config.toml
head_dim = 32
positions = "learned"
init = "uniform"
Each number is 128 + 32 x the weight over its row's rms, rounded and kept within 0 to 255. Layers, rows and columns count from 0. Numbers have three digits each. The size before them is the row's rms in percent of the matrix's.

# up: layer 2 MLP up, 512x128, rms 0.159, rows 37-136, columns 0-63
# down: layer 2 MLP down (transposed), 512x128, rms 0.133, rows 37-136, columns 0-63
up37 106:046094158129092139190142105125204178117154169112111110149104090131081088126117108127104131137125136122119146180152127119109195172163128135155126116113116142086077119069186164119198123058130111
down37 090:137136048101144101138127119158095138114155093132187163101120208100126195144174126095134139110109136151155137113104121144101069171120126149072101111150123104139117159120138106106113142138125137
up38 132:066169147116150124135159085158178149141185144112096110099112097128076127128120174129034112179120065150122066156166094107080133141157129137116116135163120106160139149096179186130155113148124119
down38 098:041135114080117146150105084163133111180139126122071170141107158107085126108115148140158019111126145138109130131148080135123142149106198118125135099080160095144121091124118191177092138128124097
up39 111:082108194139162120102159152104123117104125190146114142129199165209172154146121144137137136123144132185107106156064100120174169107085104146103118175114097124141157155097129164095144136107134126
down39 113:201112163157130039131165189109094140137118042156118101135181102168143130111111139101169132084115099164153144136114165150190144098175070136153163119166069097103090134157192141126157134139144103
up40 083:083094241169120130130148089068146159132168141134116113168122112106149131155094077100101173138150061131132111192152073142096176106134097114162139173105140108103100169082159133136128139110135125
down40 095:149098197148141137148164148106073154075134112138117057132162092109129145084093153130109189114136074150099107165163128094093081079126106146132179178092065097105158113113201108074126123148176113
up41 111:065113225138168098124132084099086116141111163113154159142194160158126198134082127112125168163150117152089125123125106126188144086099116135137145159076101124126136127098131144105128127127222149
down41 104:192103139110116100122188209132064172122119066133083098126176111190104110121180143121124069109138117164164132169117121103143095048140088141118153122109092111147130104155211127144143126174126084
up42 117:096188129161174154090123119180086111124155122078156139101176129135122192116097120105140140192092061149107087119157122158128120090140112093146092127094113123120140170191137120187134106134181117
down42 100:119171135143139107152162141141143115077114119081084106160173197155057155130143138123102123224103143086119129058141077066107132146144097099101090158148164125157107162084127076136110132165077116
up43 109:155155141134141156133133166085091071081065147122178172145140164161128128141144101168112136094144141136123187128149125130152170126048092143062120113114055143121137146173143166112092129116129100
down43 096:105109145146106187123101118133093122084094119151165135124095120160178144126108123188098089121083124155088083096145158194125166134140157138136162077157140171107087155113181169161120076137136118
up44 090:087144188139108214141145120100135119084097199144138143181173137144112180098154127045123132162157091107119115103121106138137163123100108126108176115180080115117141113157131137131150136187168085
down44 095:091144161171127160151183117101088161102107212107095179152136183108150125116118148136155097158107085095079232141155155133183108103082117168098151174133138136129119142158168115133145090146167139
up45 094:117158137118178112084157050160129157142107121116201123092141140199132110165084114137127128123122118172105111137095104101146102089077130115109116155110080113141159206158141117103099103162143149
down45 088:185085124155099104150127164130159195132103112016102142175112077146083136111122117167127164133131163170157117149144192160137163098131125115138128141103129130109207126096154113124148129131110086
up46 081:155206130121162160112108156145170151108127132182127110134170128086095153120127093143109107145120096185132106099138086163126129169117134129118130058140105149124143161165162154167084137110091083
down46 080:088092138175150096150113084131085061111133126116105168107116120126194165126133154076121166119133212156115151179147162161101109091113149123112143172070171147144127115137090176078125114143157151
up47 078:079121160204137146156177083160132166101153187094157149084147124116100157077119135109088147159121108099085109173110048119209124153119123155077125127172088079101110159120164095175124158125141094
down47 092:148133119138124141087176099154100092113109159107130151123116086151103107107138165139124117152126122084077183105215158118127124132117090177159148098155107119094126133180159157149117114178204162
up48 099:094166122193142144123134111162150117136074110090167114092154118117198134115148101068147124187100055115149097156090137192086134072127111120091133104169106087114108154160152106133117150166152086
down48 093:090072146130113190090101145102167111155147099092126150173122124123053152089144179109119144133087152158140144043132080041146144127164083153070144161130115097084151098132127129179116122124145113
up49 096:084089215126126078119122163107150142154118179094119141172177132172151172150136106056124172110139136174105158153122118112141145067142129155143167124130105083145129120097135174146145141097154127
down49 097:161144138157172103142115195152072101123156105135088100129156138137104131156113143103083137070131063164117164075145132072165065153086086094141129144090095110133147142149153141120147138144137112
up50 071:119118187159145116099168122128126126111096157123169196108128132134141126112100148091080201147181109127047174155109051163146153138112110141087160121147095109116120179119174119125104145130174093
down50 038:131140183172164172116150089148068161083115114106110171100130136165186163115139120110123123126122027128058166119121125131146134091180122154186174141137100099130100216119138079177125201074190113
up51 093:105143143143143131143128108054102105200103133073140142167123166161168126122120058129134131103150154102147154126124118084129109092111105125177116164109132116105148160139112090185093140139153108
down51 104:158097108095047143118122137213120144131140137124120091086122097107079128103134176138103195144101100117147153110111190117128141167180126163067140103122151133113108133128154131066179114067108174
up52 106:080107149154173193139178151141117135072093153183143151117154180127149129113151106157085140120153163173093180165116078131117150143061121179089150099112073181134111149141147145106125150153105087
down52 156:206146157135115108148105121102099117133206183096152149125152095127126138111121099145177125152116076105123170161214187152126135063152115097104105149162073142148099143100139114089141123078111140
up53 095:150129176185133124135134136075140127104138135164152134134102185093112159078083105097131153132175029172139087114155098154140136129122060148134145098145143109146099173089155154157133179134156116
down53 108:144136132199109104068117115120109129142121115127129097101119142133115115081183117137093178078139115112114127129184188071124146111109166100082064196119131061104142136185134161102164100146164110
up54 127:156143115185147189128138151159101075094094114134212152113119141141120155114112169166151119166139091112096081125106117226153166119099122120078151076127038117113128148177119085132084173175129094
down54 119:166097062122104139172103067126117123118110137127161115117147155081138070116170098098123063137169118166080216087049070095062158131128116155169117160115134156103136070134076134144148113203180137
up55 084:102089199155106144127141093089107130095170134130102116159138188104105130151069148138113145157116054153124100178180082137157164121119079114101110124125116161110172220131146161110114136131164105
down55 105:158107200172156136122138111106102156082157146146141066136166080152148132089123136127067200154107076161089137134130121051100098134107081132095135170125069106137141099194117117051112128122172128
up56 102:105161147144156177096115135102149146105113109176170172129098110147104167110101142111140129153142107104121104095101120188125142103148141092129159057105093171087076109159126090142088124155126077
down56 098:167125202167135077050129134110171142126126113149139149116146105065108139120124100147161136088155101143083136119158074123164144140145160146180084129180122138070099142069095188131127145120189177
up57 083:095102143135135179082112152166145151136138152119117167144186186131115142132131110113120168175183126140109120128149061136144169121104093151162185144089076085136151143106175115120083128096138109
down57 098:149058165151101172120166174134138187156119106063140127170113121139122129119115167154108158117133036053129174144226171098138148078127089121184115151117112120129078150114147110114082141133135166
up58 077:057078146199200162098152044115100182123122190122153097098127159135158096144129106139095162197117100132068081141074110124111105103080145152140070149120111155125131124144113094108180130168155151
down58 079:127124070122121081159150095131148086136115111156126132190142145149127101125137183076096143129150154182102123083147165143111132093142135124086141116129114107087111106078145210130074183086104096
up59 099:094109170148085113141120108093098127122088113063173162132140142093190120157144088105113175189131106116119122123079096083221165082093109149088114150112082115130165143149144109090073149169195143
down59 098:089125071113172089105100097096090134154108111131122084164101134101128133132131117217151140133133185121157115173158159071118098156114083138220127146158143125159102079122083135125109055142083157
up60 109:113126112144145243112115165168094122089123161138138167104131180155092151131100103187141133165139085125095163131174133134129137145063139144147136095070072194112172164118127093133150113114127106
down60 115:133146107109072157109107116145101175139126082120100149129132097126133084142125100085143137089104145128101163144158146156187163069162095096182159198220149075129131088148099130125090104164104162
up61 125:148154115151125140158161165085101071073077127167150216145165162087120139155099121134140141096107112186120169137131125138172167136035087144057136121104103127173124162177151206133095175149161114
down61 116:160073153132140157084136122141136065101113130110117132115113140160146109100150182115060114097074120106144070083193083195149180107127162137140125136082130170183121111094151107107139111144140166
up62 077:130115152157127119123154129116117121116111138137178184114113162084098152103103152082104187206159103155069131185145090153160115154124080125097176179142114100134138178111188116122108155184150102
down62 075:133134199156132176093173137166126152100075119075126160078171148124172151077133121117160132145150098113091137115168135207129091096087083131168180149132118128148125139175196146122136132141171104
up63 110:160134168165168101118144146126062086134153133173120122112115164121105162136141193130128152113160130120110115142150130177130155151099111165060095140169149185149134124142124144124120189174141131
down63 110:124162138140121078110103120140140096108148119191140081173058128126176120129146115152111080138097116132101137095146122130201104179108121153189060091159132168109171130122164123147191122111125111
up64 106:081143151171149163166175104157148180048136210115147135052138151114110159123124125134071147131169100127106115205123088150165147142139109143068128114143123121133084140078156129156132157109138058
down64 125:198110153137110112114115101108084112124078153096158097147110133170136105114139131118142164123072121096092174151170137142116120070156144185179151131111149127051116124118117137102099093180212142
up65 111:116085118237123189129147124162187161119168182066156145163148107113184115160127092109115139164161102068134111214104128115130215144126132169105129107142026082140119116128170149142138150091126093
down65 112:128083163119135151117149149127104164143190134141153175148189082075160151084157121108167120098035135111066134123138114116130069139144117191155087141166101138106166073115110105141091078156167134
up66 065:135139145132149151082142118141081097133106159111149157125097188118108144133116128076054172166155139074094186172145105169101162140105109102148141174118129104182159165130131130111118135157165115
down66 085:139135172174155203102175141140142149110088174085165158110158129160125111129134127111132183178164075081088134143126098155130138150088062120147165116131113137140139161134173154126149155164127070
up67 094:129074149115137151108117140120116127123112170111139150102156145166134121145074099130062143129119133179109130137136115135181155106125121153152105117120084147125144158167133166129169127079192108
down67 090:178173192154133162081160140092113094144082154168142154117160162160139132157120095096136176146095147170098135091161097188180133125106107109148101126135085126118153091163154099092143152070121064
up68 099:117135182179056153143188096098203123129123154065134118166140118104172123113096100120111145166117132054131115130148112131132214135122063121141133166153047090155165135140161156133125155117182091
down68 097:110071201118105163152160132076120215094101140086097139126191163123130115085106128129195172125135098149133172125210106142123146107105133133114134150137083113133099109130134095135119159152118133
up69 097:120154129172114122101106127062160165104061176141130149123095117138170084155115057147129154137135084112135174167069146125135177125074083083133107105080093132169161200151123156103130111123138109
down69 075:167083094093120189139103099198140124146152072099128079140095090110054137127166125165140144121138169162094121089128147146169128117171186167127169109140183085155129120099074149093129074175118142
up70 111:071075212148172106134166119112115107134090235125130162129188157215157145134097093110118161121154130174102132157110106124180122080068128147101108146112082117160148133082137144120164131157168140
down70 123:169090150126123054151144205126097109131137084137071102152158083155164107118145113087142066094127145149154164148097106056182154131157086146122120159156091110099080127167208130173150140176142058
up71 098:130147146125173120115136081111091107168139120097126157163094118142126104054127106146121173144125105113144142108099109083172160139095116118146087181082093127142162214181130172191100124147204137
down71 090:111100123129157119142123163155166160128167096113116101074101129145134158119120140083158119136082137132156098135199155120132159180167145133082088095130107126141114174104085133131180186167130168
up72 119:142145170161121118124167090120116089146081121068149136143165160157162155148080091127136159130111109088105117181191127132133131095077058104132129159096125138123113146061178131098111137088198129
down72 095:150073138051092132133119176138142250122067076141097102091187107156102128096141158110117137161152133142156146126106113098147092113153129176122173086141102069138141150143155090027128136135112145
up73 115:122095179204147129172113168108134078153137178142101116144130185145166154146152150111085143120182132073139134183155133198072124146108104159100140084195151150148071088092121126137160218134108108
down73 108:135180137120135097177088169155160067127097117148179099143122098128164058133129078100147113123108172129151134163163163139155084106174159149137159168141142151145143038120149151120155096152085130
up74 091:097167158133113129163138090101134137099158132139112100192112168121113072128150140162086104152184115102163044159148080140131137167119081151089063156172117157097091154123151180119118159135099094
down74 086:104155122093102137127105100171150097098081084133138153052139172113125179112158168134140104106107173114124142118119099124162108144171152117130105081124144110119185161078145100131149148107131143
up75 093:163130129120126087101155092160183191116153121164113126107118107097139126136105165094118127159152106147136123145122136099091148179143120091146170173190120119209155109091173185093138126160139129
down75 086:115149045150138108155103085146094115166114094136124067153125100095138051115124096103146199124135176127112154102101182126188145104115137136112164176140194146141127171097082158113132135114111126
up76 106:114149192217150153125111162174093117092142137146123106110101139167154144159101105133101135092139098080141102182183138218067152114149159176149107085147124159091081142144122093141130149108101106
down76 102:125153137052115090113134125201096162118109104141097076117163088025128129112183075170203115138117173143109132128117106130072098131090107138138142168125171112181133086139098134142157085076131117
up77 083:150127184155128183111152159111158138097112159189171165149198114096124158114104152098119182134136075171113156145102107169098128174106072104148184104162147106115068168117138125155080172113122110
down77 087:139121127165067122157134161122142120110108146127117106134169174160155118121150105123066131153144077133094122153192120129117119076101136137109133142077167054091078158114175156103111126127174098
up78 101:143138140136119167123178115189089133146139125104179104103188126105103148093104179142127148213105090146115118180183077189140133142113087162087134152132131100097138197161165135183088141143167080
down78 136:113194186170111188096116130122158114098063161148134116132107137115114064126131117085146189078207085147160147077122106092197163094105115101125115133100093131151161164096096128086176170103114167
up79 119:094181145190125170143121114148091061144133129125159118123104168113095122116109156148137143170161084052131098128118094178137122183121089124136198098142139133088090124173113097150124108172154064
down79 106:123105115128155115099100091137098132123140077094082169089127084113170118140111210153087110129116105160126138129148146172129141206106176133114107151133174068099128195190145096126157135097150145
up80 082:064141130126158121180172103144148162103118136151104161119131096133143102169174125136058106163100043160142168207171127114104121135122118110078113128142120137178129147131172215115115125173147105
down80 076:042145096112138133102093114157132081171134113091096134120104125144120122124144189092136011128121182096088144154116082132122161171105163123136102109094182109154137104116096152154081147146124102
up81 094:112114133173100125168136080149169163139188124123136099118114115130090127119075151081105128164159127113129104154090116179097213172167129208108151084148119095086069091080120130128177155116101115
down81 083:186068094128127134149115139174100171123098135092112109161093146169112118133113144156144140165117117195150093137063098129093124115077121154131130122107145163179153125104167085109127108078093136
up82 114:133131144120197129127133192134123122105102126178140187132169155181108208122146163160120127113176149153065142149138128149137091121082140129098114072128105184120138146137116100118136143097094102
down82 101:104131104160129178161146101129106113131117146093129089149146137146097077126177182158125161108058152182088110137131105173088127159123121082132132140163096110072131098122012136162124159126116167
up83 147:110148171124149144138128126105114099147167143193112151175095169206110118105133116113145183105114159090137147144193117109152181162138129105136118159103140168093141161084144208181122107109172115
down83 140:228109169112131092150125134171162118102204084169114139097102127153148105113108119140154135100090123128122135144103207111144122216152128139100096156106194126108113115123143140180134131140146124
up84 085:144086150143170129034124171130111171132112166118141136123193149120132161078186139097108147126167121113121129118086083128148160115122143169125121096146109124140150116209145139101158103073139096
down84 084:123110174123095169085183194129101172089113114086134130169174115129137153125070121133090133126083090112119177113101176144125123067128082177159176179131161102116094131159192133143145114040161124
up85 103:055135159139161138185147125161119182048126145133092101123095088188145110122139160159094103141099107080120150178118138139094157145161144164149076092143101175140111093117110146129182130163100100
down85 097:097106083123116103103129168104160175150137128151149164151121170088074124143090175140125179144102152136143123135084102108094120143154125168113110172129127134140159130182016120124166075074130124
up86 109:150120135146127062139157192104189171076149162129101134138148101127087142148099130139130143087185130215098156155130143115133203139117125183086089093137094140198097100096129169144197194099097118
down86 100:135174085103108157040117083198110210076151119166137150098137139114140106131189113177187187136150136135147105078146097148144159062118109113163181090154125103159163119183115128053084122111160124
up87 110:114164159210185214105124167150125080122145147114120109140135148154110146148109075135105183118137078126124075157167120174085148119103105131172163068100148157082050141165114114170142139107116111
down87 087:146148125073108153142161101132070145112100069083134145135135123135144170103173163155115058166090140085165170126125114173101104101115139087117125107101116083181112159120157147134123126116092094
up88 074:111150157139177119086165112181107138110098152143158148103112133111161117133135158080056184164153128103099147153102103163114152098118106120070164105170106074144126176175174136086104138158151122
down88 078:126115175175188149121156116166143125079145187101148189106170101151110122141119118128147205159179093087077138142081146174138123079126115115139122132127134140109115150120192125117183157125169121
up89 092:074140173154168098103146159131122148117106152190139110102131195198132145145116120149093135118158132161103097186161141165069100080122127174103156077169133170107128161088112103074152112179085126
down89 085:123097163120044112129105154109097156137157052186126125116166069069139138108125147067157220195079132117140119155115158135076125158055177104169104154158128166128124101203121111186140166160159141
up90 101:098126121128153128173145117171162169039115123135107107126108094145086144109101230143128116190103110124085095157121133168119187162154126176055136075144073160101125105130192137095170125150112108
down90 092:084078077142154167187110126119136141129135105146120184173124138094089126140147175124059116168106163132136164115151132167093074103144115148126116176136155138122157090177065129138172083121096144
up91 101:082073223133184082107131113125102133146114196133139155111158166234149145154077086113128159124142142164089108146120110124140099085087124137136119183113106105179187160108108133117169132160156144
down91 126:157107165132101075146141219122092144152135105131060136129161102174173132111127113094128065099134143132167178187117069060192144145149062146128125149145090110107104126172192106164178139151137039
up92 120:151140145142189156029158160149103134080120149134138143137181139159195155128164130132130148136147139104097107133078086121177122147094114111147103183152123134146150169105146146101123140104111116
down92 142:150122184184087099123140155075147087150135080122150176148169098138119160138131133086123180087115117058118127162178176156147143153133031101163159101165101149085116106124192139102135137136115060
up93 093:129136176128119101121138161090133166144091132186152117121144158107141158083097101127149154133117070194146089155150089178116136105130069132109123119124153120111081180092154112109051168140122114
down93 121:169142130156075124091117147098183151154099113128095100134107122136118127129169114111106158134167150113145122159144156054187180117118180088098106172054181087095125150105183149127127131127153129
up94 107:137179157196116111095146168201170108145121113097194149142185129144143168123059059073150157137107123124123092166135126184121119053151127103100117081156114067099092169110142101159065134106124070
down94 124:111109138152151161115174142069151132128109158118176115094155148187070130123148183090167144209126122112073121116082142116133152164085110088132126155142115146189084118163146137121096100177113163
up95 082:129154197154156140084153137160139142134100184122181156131132155117146152095126159092086197147134109134073138202149077163137162111106089143107176142145127087142112172146194136123083168124139121
down95 060:162131169176150176125185159124128175100134144073134158100158128157148134105141146087121134134120118140083116152151151189092100135102133127164150117155108133140096153157171126096122157158179130
up96 092:114105118113186199097120090089158149168131150160111158132131174133104105169168136173100125169132177140138193108098066091175130175083147161140089171099096188150170104163115181185137127099111120
down96 083:178125131122124102135110109146140069165104066173173088151111162135112110116138133067121172093122139111128180159152182092068174091169093127114165109095163120125159122094140059081116133117127125
up97 081:107121154161129112092169161137151127138110161131199154128149134128133144130086118101051211131161095159041139173123062164156141079089093131104168110121109097152140181144171141127090145118163108
down97 065:185141095128197166152175095116160154056098125100119168161141099163160164117128179162067140126133033157087184162134102115165098136123126141092137163154123074151099119106183103183092176159164089
up98 090:105087143161190192093121106145136114120076138140161125118141159116197113138149119139090158154186164110113160114130057086147111124107125113153138161157118142187117076154134107104123146136111144
down98 083:120137096153066099121114155137106153099130136117102223127132112130070102121089164099105129103142098107133135156116142101119180098143150096121141166142176098080162061064128146143167137164121122
up99 091:148114155207137110129141143133127099112130135108189109112162172127121172114063145075114144127139104102093096132141126189093096119129101184080109083196135103125147110150108096087130166154118123
down99 093:141163070107109121126105080103133103077164165186102114128064167137175114113157160174055139142157183150109108089113132094245130048139140110118172132132155145129154099164149133103146148099151133
up100 091:090138113148135165139144095173170165116127118122100169100136100120180104084097087141138109149106117135137153136064119107146142136154147137145107142118083081153113138166149126173131149163150075
down100 098:149135125134114041120082156094134130068132110125123134139072184087111150134097132135165103157162132078125116083138135089107174142109110124126099148160172173125122163102140122165144114127147176
up101 121:164115124121127166155165154071124093160141172083151199143149138160090097136111113165120128097130181151120172101110118077177174158092129177146109138096076129174105101125108194181206200106129093
down101 124:046150114074141105147133112138137142111160141094112102128094080149086150079145094146169152133128092210159139086187117158132193118158167131140160168180157116123110130089160141150144175191119095
up102 099:150069148131165169141118159090081084061142131157133160149130183165149143135075081172123130083215118143091138127151074118117089124047119131136141117134118185120133158131102100135132144122156113
down102 091:114167152111105124108120086105065116149096115092086127072121145046137127139141161139173168058098126083126161197103183117083120154161158107115118168198124100158135085098088154145146142154168190
up103 080:093108143165114135140169068166151173114114200083192124152155104165073121084102164086084157143094104090110103152144105156130119155159097109106135114156072085072127150108185126160132127063161089
down103 096:139122175160099148118139155078108089095073172129159101140197117129134096139067124144171169100128068113069109152156133178168128112105125156198095156157115125092122119134164061142117137158153152
up104 139:136126122145128190173159114105121084097093129110154220164157129111151091113081126122112115103128151117129166132067118130179141145075088114077148124138075083153101162165134192146112202123156091
down104 125:139142102143140161141158110093104136114105181154036166110061167101100093107090179117074096100190167086123126136055100153099134151057192150117135101132144130188103110150077115127143168126131111
up105 078:128196108101141114166175123195139159120094103174121172122135116135106124128088118172113091150115052174140137139123091128129150134122113091060140112154111107159133192181135174112096133180113114
down105 086:080104091113131097120100127131116121177152112134088121084118140071138137122139196105121000121115196091111131176116088142090118109136158152138143136092154154123155105162118135145113115180147116
up106 092:094134211152146088113093155121090088170150109118093153160072139157140162092130154121134143106201123093137134097160115127079133132147136114205139104153129176117108091091134095179116124141098090
down106 087:159147103153137104181089086155077115135089141186205093184151093084129124120156107162130108162040117121138099130162157103097084123087161114113155118118101178106143127168129076120074120079088117
up107 112:145114122121141127141188133161150120125139136146128176111170133188094107124043094156140123113109158144065142110167122087143108148085139113093110132120103139182136181081123150181155136129111126
down107 102:083120157179158084123089186134168136167111125126086178052121115102104123138164134154103140120151162133138151146115154093153140153158127146134122100172152126107071037097175163114125160170096135
up108 077:104116187172145106138166132116166151079107125143162151130120120072164156127095153145132167145128068160110155146173088139132152116122079089163134121109099132164088132138174121138107174111136125
down108 092:165089175130100117105139136097144183099147098138097053135158182123174128119153143162080185122135065132139068215147142144158133073079145124099104159066123095146145090111150163125090143116125149
up109 094:085085157184123166139125117099115101116117179078124151143116099063195130096169086060086215170117108097131174156108133094092132102137110125125145167118141118177088077148180137117129118170204127
down109 083:126112111077138166086096135127154185150146091144143105094090162153086076116071171202147059118143178155086124106183092127167094151152086147144096109122160077106150156169078121165081167107096112
up110 099:137126152128149113132116182144159169129113130097118219113138090094199145159130100113097154151162139111052139128098143153110152093161144146162103061126114125183108117115111111113158140102103113
down110 097:133183117113111156135148123111155073160138137090134120087115133072111103133178124124113144119062146155136171166096116167125094180151139145122119175116130113164196143112113108153126136152148125
up111 079:095144183163168127086156149157133121145101165115176172144170144133149149107130139102113195166167111133074155156109061146160169114094111164117131131109104113160155157154173127094102166094182105
down111 065:146078179185136172078174217135063145122129111089116160163163071138158163125104166127095094140154083125088196166146172164105114097120122145132163136149131114219143105150183133117102116079165096
up112 090:092188105124247130155153083142130171123140127179089130106136163156163154098080091159119094128148084158120102172158083152049110148118116124085142107148089117149153182136161140120113133176102112
down112 088:146117101126022095135133134103124136152086102092156099112145107078095089138152110102177145104136164140161170128173215187084132121172120147130150103088164137113136102062123162130165116121148132
up113 109:090138147118186151106196105132148156134158147110115120099129116116105120124128181137073114172122079143116086127127071088100121164165126137112086171176118160178156159128175178133147105120116118
down113 091:058132100071122158151107080172122133179143102114100157143098164111101121115108133149160000130126152154101129116141059116128123123105198128120111115085166134155139108135119156194100139131123121
up114 106:068147191113100121163196159058162130157079153107111131164127117086129111147145096089127133113101156137128132113068143103107172097142119161104134105147120114137083107109136180127143156132128115
down114 093:170107129118032111091151170215120159100072134126145060148096124140092132115130122143125144126119130157106163139158084122131119149120123094159116151111067141087108190084159059191107118130102154
up115 095:076069145132119132188156096117175164145162160100099114191144105106101109115115151169102109132121145084121108152139095068119161141141093134143138109132125138133070078071176179105177133131118117
down115 059:166127182158191158082115158121137062152143126137134123137133150134123160131120121091088165126176104130101164143138140157184122076041095096107088132134099146126152133182175093127081109139115096
up116 102:161177115130192166064134142122100059154105146160225146109122165175087135146146135138086179093182135119103136116110117127159147123039115153107140165077129137146130135183105110144103161105135146
down116 093:120190134088211041115105113125177153123120139110142128119136144114149170134161126093119117101048118082124099161091113145124102120185125094085076121104103133141111076192033111113101149163141138
up117 113:166109110141149196098130067138105098114074148107185105101151171149135102149130131148108127136144075088118158129122102108103126158044110166112076180127099145177175152166110104159128130140170119
down117 101:132139161132136068171131105126128183186159092087090114142138096101104197137098122134135102172122180174109121133159198126109122162148120114123167107156148111095103099140163138129145154185100094
up118 140:136103147113133121147127173157106099176106130158106210124204157079148176144097168160126133142146112161083155120084110148169138101074071149095164122118137158177160150130131130088083186144184137
down118 133:149139128097150193105129172108103134180158116150121161215144121104127160132074112153151124132149047085133092071094128108091109173084099122163147065131118130180157133085138101162096136074091104
up119 078:095162183161140102111153168139132162062118145140164159121114126112146143118076126107091166154133067166091121138104061160167144124096077145120130136165100110163131175162180121123067168127139091
down119 075:136133220178138130084180127145122174102127143144171156104169145141183124089090127120129154092119082161093164107160168240186067096127118171142162147124103146135113158123154155123114146128137139
up120 106:163114135143170101130157163188092112084127138173147115090183148191105150135043135106136117084123067199089118148154135118133109107099108171088094107179115126224183159149103147103149165131098124
down120 079:126139137105172155097121169138144135094135174069155120149136127155150112145202191184115173111082141138129106141147107139144113093111086139100095202143128140117139163093070160155113080098118153
up121 106:085123230134188095123139097117098112162131196120147149119149146212144146147051091077110165135146139144089101147129114132140115085084122134141117172130117087175160150090106129139175125174162141
down121 122:152127128123102077143169217121089159125106105126046126128172111182165112118135101114150046116144134130173161195124086083170142113143077150129123130158098118134123127153208112145167138166134024
up122 085:079146192142151064141151128081066123148077125182135172141122164171140201113133132108140140133151111193115121134136081152196142119101084128094131124159095129090102146117172129106122156200166117
down122 092:169106173174180142140146166077137156145115162213118084144142100187131092129173135124099110112175152159106086163107129163172123064103132163127146137156099132128106102128186134175147162173183094
up123 106:142098133174090125107151114142113109046127156127124119170144174166111157128030086143121172129127052140110126179178111136123137101055024119150157161095137129133142144081149149092148123156186128
down123 099:182058116130120117142084128099147176122083141119115085109168175166153147087078115044101121137174076146161113111161082103153085172139066133147164092084093135139109150151142099106129078099169092
up124 103:141082154179127170122135100101083081071170132085199105128132198139097134131108178056085160154146113086109079095158090178144099159089081127116144168176146108109145131154110090113096151181119145
down124 101:132096129135091146098112172074182091138143171129120159114153147174190149174127111097127126150178127133123073111124051135137118120128122126117194111183124120166157111160114099109178192157142103
up125 128:174139131156202183068130145186092122086153123091163145127103156150135150141101116167106138156178103103101092139140111212117156120128132130125104094138070121111104159170111085157111136141109110
down125 107:162162170117116129096109078144159114090134176097173130147140139095085177099127100054117122107119083118105252143102092161088104120144145105114113124095093168176097189134140174143104120156133113
up126 101:105169183142171143138171122124151097090146164144120137156111112147105205114100086142130139149123111083121090129188106116137130118059053087166140169158104146142146127118160170120166123152185120
down126 101:154088108093105110114091112073073233108145070106112122114192160189084083099142164114161160091139116156136149091072135127125085113143119156150164149108142126162096161104097124094116170129146126
up127 070:168099197187209139061143172151111132161115158125146132155186114122127148126149136108109180130215116149119144148139072135161187154112142159159143120100123140144064105142172140177109147069128110
down127 078:145132134142070182116189169104080196073080132066119121180138147196136138127100155147049141152129059048119148126120123138093122082118145121132165175136112122155063148109208154057148113132159148
up128 124:072092141157117174189154092088144160119156242079114118155111098109167095108126095070051146149103096097148143146142132121142148140133103124116122148158119089146121142160161189159175150168204126
down128 109:134170118112100126141098059147121133142175198112109096102140075122187069159131084064155137075114114141184146107227131128174120148144077130106109081111130111064093158154123151117175126099165163
up129 106:083067170114137135184147171090144153105042161061123218130170116080176123154138095185122150160125132161074151128078133116158148066127123152112111085098099131177085113108124109137138190114176124
down129 101:137150138139101118155126134116070110099110110141075119158126093120154110120147054125092143143090145079094222106104089109179067108129108103151083228164130079160154111147069119191156090164144157
up130 101:119096136157169136118127074195123123076142114128208108089141161161143173110060141106153120179092059110122068122061123188111123122157139134132175086134082100094149116142148088129120120172152104
down130 096:156116091092125073127098105057134110187204166116149181089128124090138083145130065123174081107144103138111128178144084136138131102155106140177075102134140150137118103083128161091163136100170149
up131 098:093152184163219171078117124126095059168126136165107123130113186164140175126156108152112167117163127087120143142159118107112115119098142170160100144104160177110079113148101096198157118133140117
down131 103:114137081066098090156131129114103225156137120150127132135119132084137165119153186159163131179087125088121114098138200142057089128203130136130112127114136124103172123130174125131109150193104151
up132 115:058091192154203076123137119147158119110115229149131174149157139207156160144097087132125150118151122160081135160135120129148105083053121121134110142115073110199183131085107142137165133157124143
down132 138:183141157100128050129146215148128094118140094127048140136146089157166128113116122062121066098110144121158181137117076071226152134119087121114131147157084104119113108149224132147124136124153079
up133 124:130123157162106135113187095106118090153095123057150135156168151151160132156080084127157153137111113080103120187194126129145140103072077103122124153083127142121115143082183127102104130094202122
down133 104:127077117050102113132125185140153230124072086142094088094196109133103116099159163108107141156153147133164172115107103111120079138166139169137177074145110081150129132155146096012120155139119132
up134 115:131095140138113160155141107107179152154159148113173139178109095135148104133124100105054136101190158090133116143093069107173120162125131134148088156176060102143136111094137159117177175098115138
down134 121:144157164121113120121105142125116112175123147180206106204164065113178076105189126183081129183185103124139110084083084126137136135130169147134114174151093173082120141114163061100167141136123145
up135 106:144070130138092119157149098080111084174159140089163120211147120118097107107150180084146145134174154081141114111151097130161160171131077131125137174170135103093069089100170165189120178138163097
down135 093:109144125149155133108163131148113096075108130109153095150117143090178118121181119180188175145146191135084121173091138124056143173141123141057098171129112180135083113131105120107172125166156188
up136 116:151175118125118163122159135083120064158108197111158140186162153133088111131147129125116170135140134108144139125124124120185163147046051128072125173099125108121131150184132199176104128124205109
down136 107:135188155124154136156100141184121089114117090132145108124180100133158095119164181095161119113098075165117086120094098191155123073147129068126135125109149120078105117129128072119104143084122103